config.toml
activation = "swiglu"
parallel_block = false
init = "normal"
train_tokens = 140000000
steps = 8545
Each number is 50 + 15 x the weight over its row's rms, rounded and kept within 0 to 99. Layers, rows and columns count from 0. The size before them is the row's rms in percent of the matrix's.

# gate: layer 9 MLP gate, 256x96, rms 0.195, rows 23-53, columns 32-63
# up: layer 9 MLP up, 256x96, rms 0.201, rows 23-53, columns 32-63
# down: layer 9 MLP down (transposed), 256x96, rms 0.179, rows 23-53, columns 32-63
gate23 095:49 46 88 39 62 66 39 50 49 51 66 78 30 45 40 69 81 47 65 25 52 55 44 46 29 55 39 71 44 51 57 65
up23 093:46 46 62 43 86 55 47 45 52 43 56 45 58 99 42 51 38 36 50 46 65 87 72 43 49 32 62 63 25 43 16 39
down23 097:44 15 58 50 60 56 57 26 40 40 50 46 47 46 61 34 53 42 83 44 26 58 68 64 60 60 39 74 60 61 75 48
gate24 099:25 58 52 27 38 56 43 65 78 58 24 40 34 64 52 41 27 42 44 39 51 33 24 61 45 76 37 69 36 47 48 33
up24 094:41 62 37 77 69 19 60 36 21 49 46 70 55 49 38 53 36 55 52 50 52 38 67 51 67 39 39 48 54 52 54 28
down24 098:47 36 30 56 40 60 66 51 56 44 48 67 46 63 50 51 46 73 38 77 53 26 36 48 21 61 29 50 35 51 68 51
gate25 098:31 51 51 46 71 55 70 55 59 28 48 59 73 77 33 58 67 73 23 44 62 48 42 68 37 36 35 82 48 60 34 27
up25 101:73 49 52 55 40 16 47 46 38 45 44 45 27 51 64 72 46 29 53 20 49 51 26 27 58 39 54 00 59 41 48 50
down25 099:22 46 18 64 92 56 59 33 37 45 35 51 36 71 22 45 51 53 31 61 58 56 41 55 39 47 74 77 28 36 48 51
gate26 094:41 54 42 67 39 39 62 55 52 51 58 40 62 61 33 40 37 36 53 47 82 67 44 27 37 72 32 43 73 83 72 39
up26 092:65 46 68 75 49 27 59 09 54 43 51 61 75 73 37 73 49 68 27 39 45 56 49 46 45 41 47 66 66 49 38 66
down26 096:56 44 78 08 43 58 32 49 74 55 28 57 53 19 56 58 53 61 55 34 54 44 44 54 72 54 69 63 60 35 37 58
gate27 093:67 37 44 26 57 55 60 61 51 42 49 55 49 38 43 40 44 42 57 68 73 58 46 74 55 46 57 56 50 33 77 57
up27 096:40 61 35 30 24 65 46 59 32 35 37 39 46 43 39 53 75 24 47 60 60 47 44 46 50 65 57 74 26 43 66 23
down27 095:65 61 82 52 78 80 45 43 54 48 55 34 64 27 66 41 75 50 47 59 62 25 49 50 38 84 70 36 81 67 35 39
gate28 101:84 62 56 41 56 50 63 61 44 64 53 22 40 52 56 34 74 59 44 46 78 19 27 62 36 34 63 46 29 77 53 33
up28 102:51 40 47 46 67 47 39 27 56 51 73 56 93 63 42 68 29 11 56 35 44 71 46 71 43 65 72 65 51 45 47 36
down28 101:20 28 30 74 33 52 53 30 40 51 34 78 53 37 61 66 51 62 72 65 33 68 62 55 61 46 51 46 55 40 63 29
gate29 101:54 52 38 62 43 53 36 50 52 68 32 43 49 16 43 30 70 61 43 41 57 87 49 33 51 21 47 72 41 40 51 37
up29 102:54 25 27 66 28 63 50 48 64 64 40 52 57 50 48 39 47 60 58 16 66 66 71 30 40 49 73 63 65 66 28 51
down29 099:53 38 69 48 23 39 62 96 39 43 76 70 70 58 74 66 57 38 45 44 63 47 50 45 36 65 46 57 49 38 42 51
gate30 094:34 52 45 26 61 54 73 59 45 71 63 36 38 26 51 38 68 48 44 68 46 38 14 41 24 37 86 82 56 42 45 47
up30 089:62 39 71 63 52 43 39 44 53 46 57 60 57 27 51 37 41 27 43 65 47 53 44 44 59 51 82 63 52 48 36 52
down30 093:64 72 45 45 49 64 32 46 65 39 56 30 60 34 37 36 47 67 46 44 27 72 30 54 65 38 63 38 39 49 68 38
gate31 112:61 24 60 52 35 72 53 47 36 37 85 57 48 63 59 52 36 32 38 36 77 68 60 45 58 20 54 60 66 55 43 54
up31 107:50 40 60 62 36 34 59 53 60 66 46 47 58 32 64 45 54 84 62 26 44 48 75 61 57 64 76 37 49 52 73 55
down31 104:32 73 35 77 45 45 63 50 54 52 20 58 53 25 48 38 54 47 54 47 31 05 46 45 43 69 33 41 29 28 41 44
gate32 101:32 32 37 50 40 26 58 55 48 41 64 52 67 47 51 48 38 51 42 69 35 31 21 54 35 36 48 55 58 75 36 63
up32 103:21 42 43 56 48 32 61 57 50 40 74 53 63 52 59 62 33 56 28 71 24 31 29 69 26 54 45 60 41 66 41 79
down32 102:60 41 57 54 33 69 44 44 70 64 23 56 54 34 70 56 61 41 69 57 29 52 81 20 68 65 47 46 48 24 52 24
gate33 096:54 51 58 31 10 51 35 55 19 39 66 64 61 75 40 50 41 35 45 54 27 60 69 43 53 43 31 55 74 58 45 51
up33 093:59 45 51 65 64 59 51 68 59 54 46 24 17 52 62 52 64 54 59 48 80 53 23 52 46 45 52 53 32 46 58 42
down33 095:36 72 47 68 05 55 59 53 46 53 53 79 59 58 44 53 55 37 48 39 15 68 23 50 24 39 34 51 37 81 54 73
gate34 107:65 49 55 58 49 68 48 31 52 50 40 42 66 50 11 43 83 64 33 68 45 36 46 39 53 65 68 62 57 58 44 22
up34 105:65 49 27 22 34 51 24 35 40 48 35 31 52 63 34 43 81 54 39 76 55 29 64 43 62 57 58 77 60 34 18 29
down34 104:49 46 55 53 28 63 48 75 59 50 38 38 47 54 58 73 59 44 52 35 67 56 44 44 49 36 46 63 57 49 38 31
gate35 099:36 17 30 35 35 41 53 63 74 73 24 58 44 51 29 57 71 57 39 64 63 59 48 32 45 51 59 59 68 30 48 52
up35 097:22 82 52 38 62 58 36 59 64 42 47 63 44 46 61 60 15 47 67 42 73 56 96 37 69 53 47 72 35 71 52 40
down35 098:49 88 37 54 53 62 36 52 42 46 62 45 68 59 48 30 45 33 86 78 50 44 47 41 52 73 64 14 55 55 52 65
gate36 098:39 52 51 60 47 55 52 98 53 78 29 55 48 53 57 58 63 52 43 46 57 65 43 66 38 43 38 34 62 73 28 83
up36 096:53 67 85 58 44 53 79 66 56 39 44 49 44 51 41 68 49 44 40 73 46 66 35 49 58 58 60 26 47 50 57 45
down36 095:32 42 58 03 58 64 42 60 56 25 63 23 42 53 55 49 76 49 59 67 34 66 33 79 60 42 41 45 62 50 41 54
gate37 091:50 63 55 59 48 46 04 52 68 45 44 07 54 38 83 51 47 48 58 60 53 47 65 72 43 52 56 34 62 57 53 36
up37 087:49 61 50 40 22 38 64 52 59 51 59 45 43 50 38 24 49 38 41 39 73 37 29 61 35 40 93 31 40 51 63 56
down37 087:58 62 38 50 52 45 53 29 68 49 13 34 51 37 47 42 36 71 53 74 33 47 36 34 55 55 31 76 48 40 21 39
gate38 092:43 33 50 35 55 49 00 61 60 51 39 44 58 34 37 19 60 43 65 52 51 50 38 39 59 23 54 71 58 32 36 79
up38 089:43 23 50 51 65 42 99 17 42 68 52 35 64 39 67 61 57 56 32 76 53 46 63 52 60 28 14 53 56 48 22 37
down38 090:58 56 16 56 66 54 56 54 52 59 29 34 66 45 73 66 46 84 60 30 45 24 71 54 31 83 57 41 62 55 54 79
gate39 101:31 55 67 48 48 18 40 42 54 40 68 41 44 72 15 38 46 56 40 53 31 35 70 54 36 68 50 76 42 99 45 27
up39 106:41 46 65 56 46 18 43 54 47 42 50 43 79 67 48 25 60 38 71 19 33 34 61 57 49 76 76 64 55 97 52 58
down39 105:64 56 38 73 62 74 49 70 70 37 54 66 76 54 50 45 71 82 37 54 82 41 66 55 61 65 21 49 17 34 58 41
gate40 095:48 44 58 17 27 31 33 86 48 44 65 54 48 62 61 52 25 21 51 65 38 43 35 53 41 57 63 58 47 35 56 55
up40 090:52 54 38 42 53 63 49 46 34 50 62 44 70 73 31 37 46 30 23 47 83 61 48 43 26 34 21 49 45 29 37 83
down40 094:37 56 38 55 57 44 74 19 80 39 31 50 52 26 54 24 65 72 55 53 16 52 72 51 74 30 35 46 48 39 30 41
gate41 100:59 67 59 53 48 51 27 28 54 58 40 52 40 61 15 45 80 13 61 46 70 49 56 69 45 63 63 80 63 42 55 29
up41 093:72 61 81 67 53 60 43 34 58 73 55 49 38 50 29 42 67 31 72 60 55 43 39 58 64 65 60 93 85 38 70 38
down41 100:30 65 45 59 47 65 57 54 26 41 53 38 70 50 46 27 44 69 56 71 38 35 38 50 55 47 74 49 78 53 29 59
gate42 103:48 43 68 37 50 59 42 41 51 45 50 75 34 57 34 61 35 16 40 61 59 56 40 12 55 16 12 59 39 54 52 29
up42 101:47 44 74 43 35 51 54 37 65 50 50 19 43 48 39 66 51 45 34 52 45 72 28 66 48 36 46 71 60 64 26 47
down42 096:61 53 65 46 35 59 43 48 38 33 35 56 50 77 58 53 76 73 79 60 78 54 65 35 74 51 55 39 23 67 63 69
gate43 103:05 46 44 17 59 58 65 46 74 57 28 60 26 42 21 61 52 44 49 40 90 59 50 50 58 45 45 60 69 54 32 53
up43 109:35 61 56 26 36 53 65 55 81 43 40 62 31 40 46 51 57 90 53 44 82 62 45 38 59 54 26 59 86 58 32 47
down43 107:13 18 44 25 51 28 56 43 68 63 22 51 53 42 65 56 55 51 56 59 57 57 68 43 57 46 65 56 52 52 34 41
gate44 095:18 44 62 58 72 35 53 58 45 57 82 41 56 44 05 51 46 41 44 79 57 50 65 64 50 40 51 53 57 38 55 32
up44 091:55 33 35 31 52 40 65 51 34 30 70 63 63 64 60 43 42 77 49 43 36 61 48 60 37 51 64 54 37 55 39 67
down44 097:59 43 25 49 27 57 36 39 80 41 37 75 18 52 66 47 53 32 64 27 53 62 23 57 67 26 47 47 57 37 37 48
gate45 109:44 24 60 34 59 45 59 71 56 49 49 42 34 52 44 44 17 46 51 30 88 60 33 45 38 56 35 30 53 60 36 52
up45 112:47 45 41 61 63 45 48 75 58 52 49 44 46 38 60 14 52 67 64 38 32 62 41 64 49 35 38 49 51 48 57 66
down45 110:66 62 42 49 90 47 44 29 46 50 61 69 21 46 28 26 58 46 56 44 46 53 32 47 50 44 20 71 47 66 78 20
gate46 096:41 46 55 45 46 19 42 41 37 29 47 61 71 63 27 54 72 58 49 49 45 56 42 38 53 41 48 58 44 45 70 33
up46 090:41 43 49 48 66 56 48 31 48 84 40 51 43 59 67 63 39 51 41 55 51 20 33 40 28 54 39 37 35 44 25 80
down46 093:48 61 34 66 36 53 38 50 59 56 58 42 48 35 45 30 56 63 55 04 43 63 58 30 60 55 64 31 50 44 60 60
gate47 085:50 65 41 40 66 32 64 55 28 60 49 48 42 43 61 31 38 23 50 37 33 81 28 48 63 37 61 51 74 38 52 69
up47 088:67 62 23 49 62 42 60 63 41 37 42 72 73 43 53 46 38 57 58 40 71 52 53 46 40 56 56 26 19 47 55 48
down47 083:26 60 60 47 39 42 54 88 26 41 59 59 65 27 56 34 49 02 45 64 57 61 49 23 49 43 50 87 38 59 73 45
gate48 097:73 39 35 42 29 53 15 51 47 52 33 36 65 67 60 55 67 42 40 39 59 45 68 53 36 77 60 34 59 59 64 49
up48 095:62 38 45 51 49 48 57 43 72 63 60 49 60 35 47 40 38 31 57 43 60 52 51 45 32 53 70 42 63 37 56 57
down48 100:67 37 51 27 33 39 44 35 59 68 62 49 41 83 63 41 53 39 64 41 81 43 32 39 53 40 50 45 57 39 66 57
gate49 099:53 42 73 47 43 57 59 37 49 69 62 42 66 25 33 45 24 30 68 52 40 56 10 45 51 29 54 51 66 60 64 43
up49 092:52 87 49 58 37 51 58 52 47 54 61 41 51 20 54 41 43 65 72 56 22 56 32 41 70 59 69 62 72 55 77 30
down49 096:51 47 47 33 75 36 70 50 46 53 35 52 59 52 47 50 39 39 38 65 46 22 39 41 38 40 23 70 66 72 66 47
gate50 107:29 53 51 34 53 79 42 33 51 56 23 34 80 78 09 27 68 57 32 61 55 41 38 47 63 49 63 64 59 41 46 46
up50 100:22 70 34 39 26 73 49 29 65 42 47 42 32 48 66 65 58 39 19 51 14 61 53 42 42 35 66 44 99 52 32 43
down50 104:53 38 26 34 50 39 61 60 53 24 35 53 27 57 74 64 46 39 34 67 28 75 61 56 39 53 64 24 61 62 48 71
gate51 094:71 52 60 64 74 58 35 55 65 60 55 31 44 22 52 74 49 35 42 70 62 20 57 62 51 54 12 67 67 41 58 31
up51 094:41 50 51 60 51 39 73 37 35 37 54 54 46 61 57 38 53 51 44 32 66 87 68 53 49 57 54 55 64 64 46 47
down51 094:51 64 61 62 69 38 46 61 75 72 61 61 59 30 50 50 60 63 53 27 33 68 35 53 36 79 40 70 57 34 63 50
gate52 100:49 41 48 20 65 45 22 74 72 72 46 50 69 36 52 86 45 32 29 48 56 75 38 64 39 63 40 42 75 62 44 43
up52 098:55 46 21 56 49 27 60 35 52 37 51 67 65 91 32 44 43 37 74 36 50 40 58 31 40 37 78 70 55 54 17 63
down52 102:76 66 31 39 36 43 64 40 43 62 73 36 15 63 56 30 52 56 50 49 30 45 49 47 31 38 30 28 46 61 27 45
gate53 105:32 44 39 41 63 49 30 61 59 72 44 40 61 47 58 32 50 35 34 60 56 47 74 52 30 17 74 92 46 52 43 29
up53 116:75 80 28 58 77 31 20 63 45 59 26 70 50 55 50 44 39 42 49 54 46 43 46 42 65 40 46 70 48 43 55 55
down53 109:37 50 42 57 41 60 64 72 39 54 31 62 59 61 34 29 59 53 41 31 63 73 37 46 34 46 35 49 54 50 83 35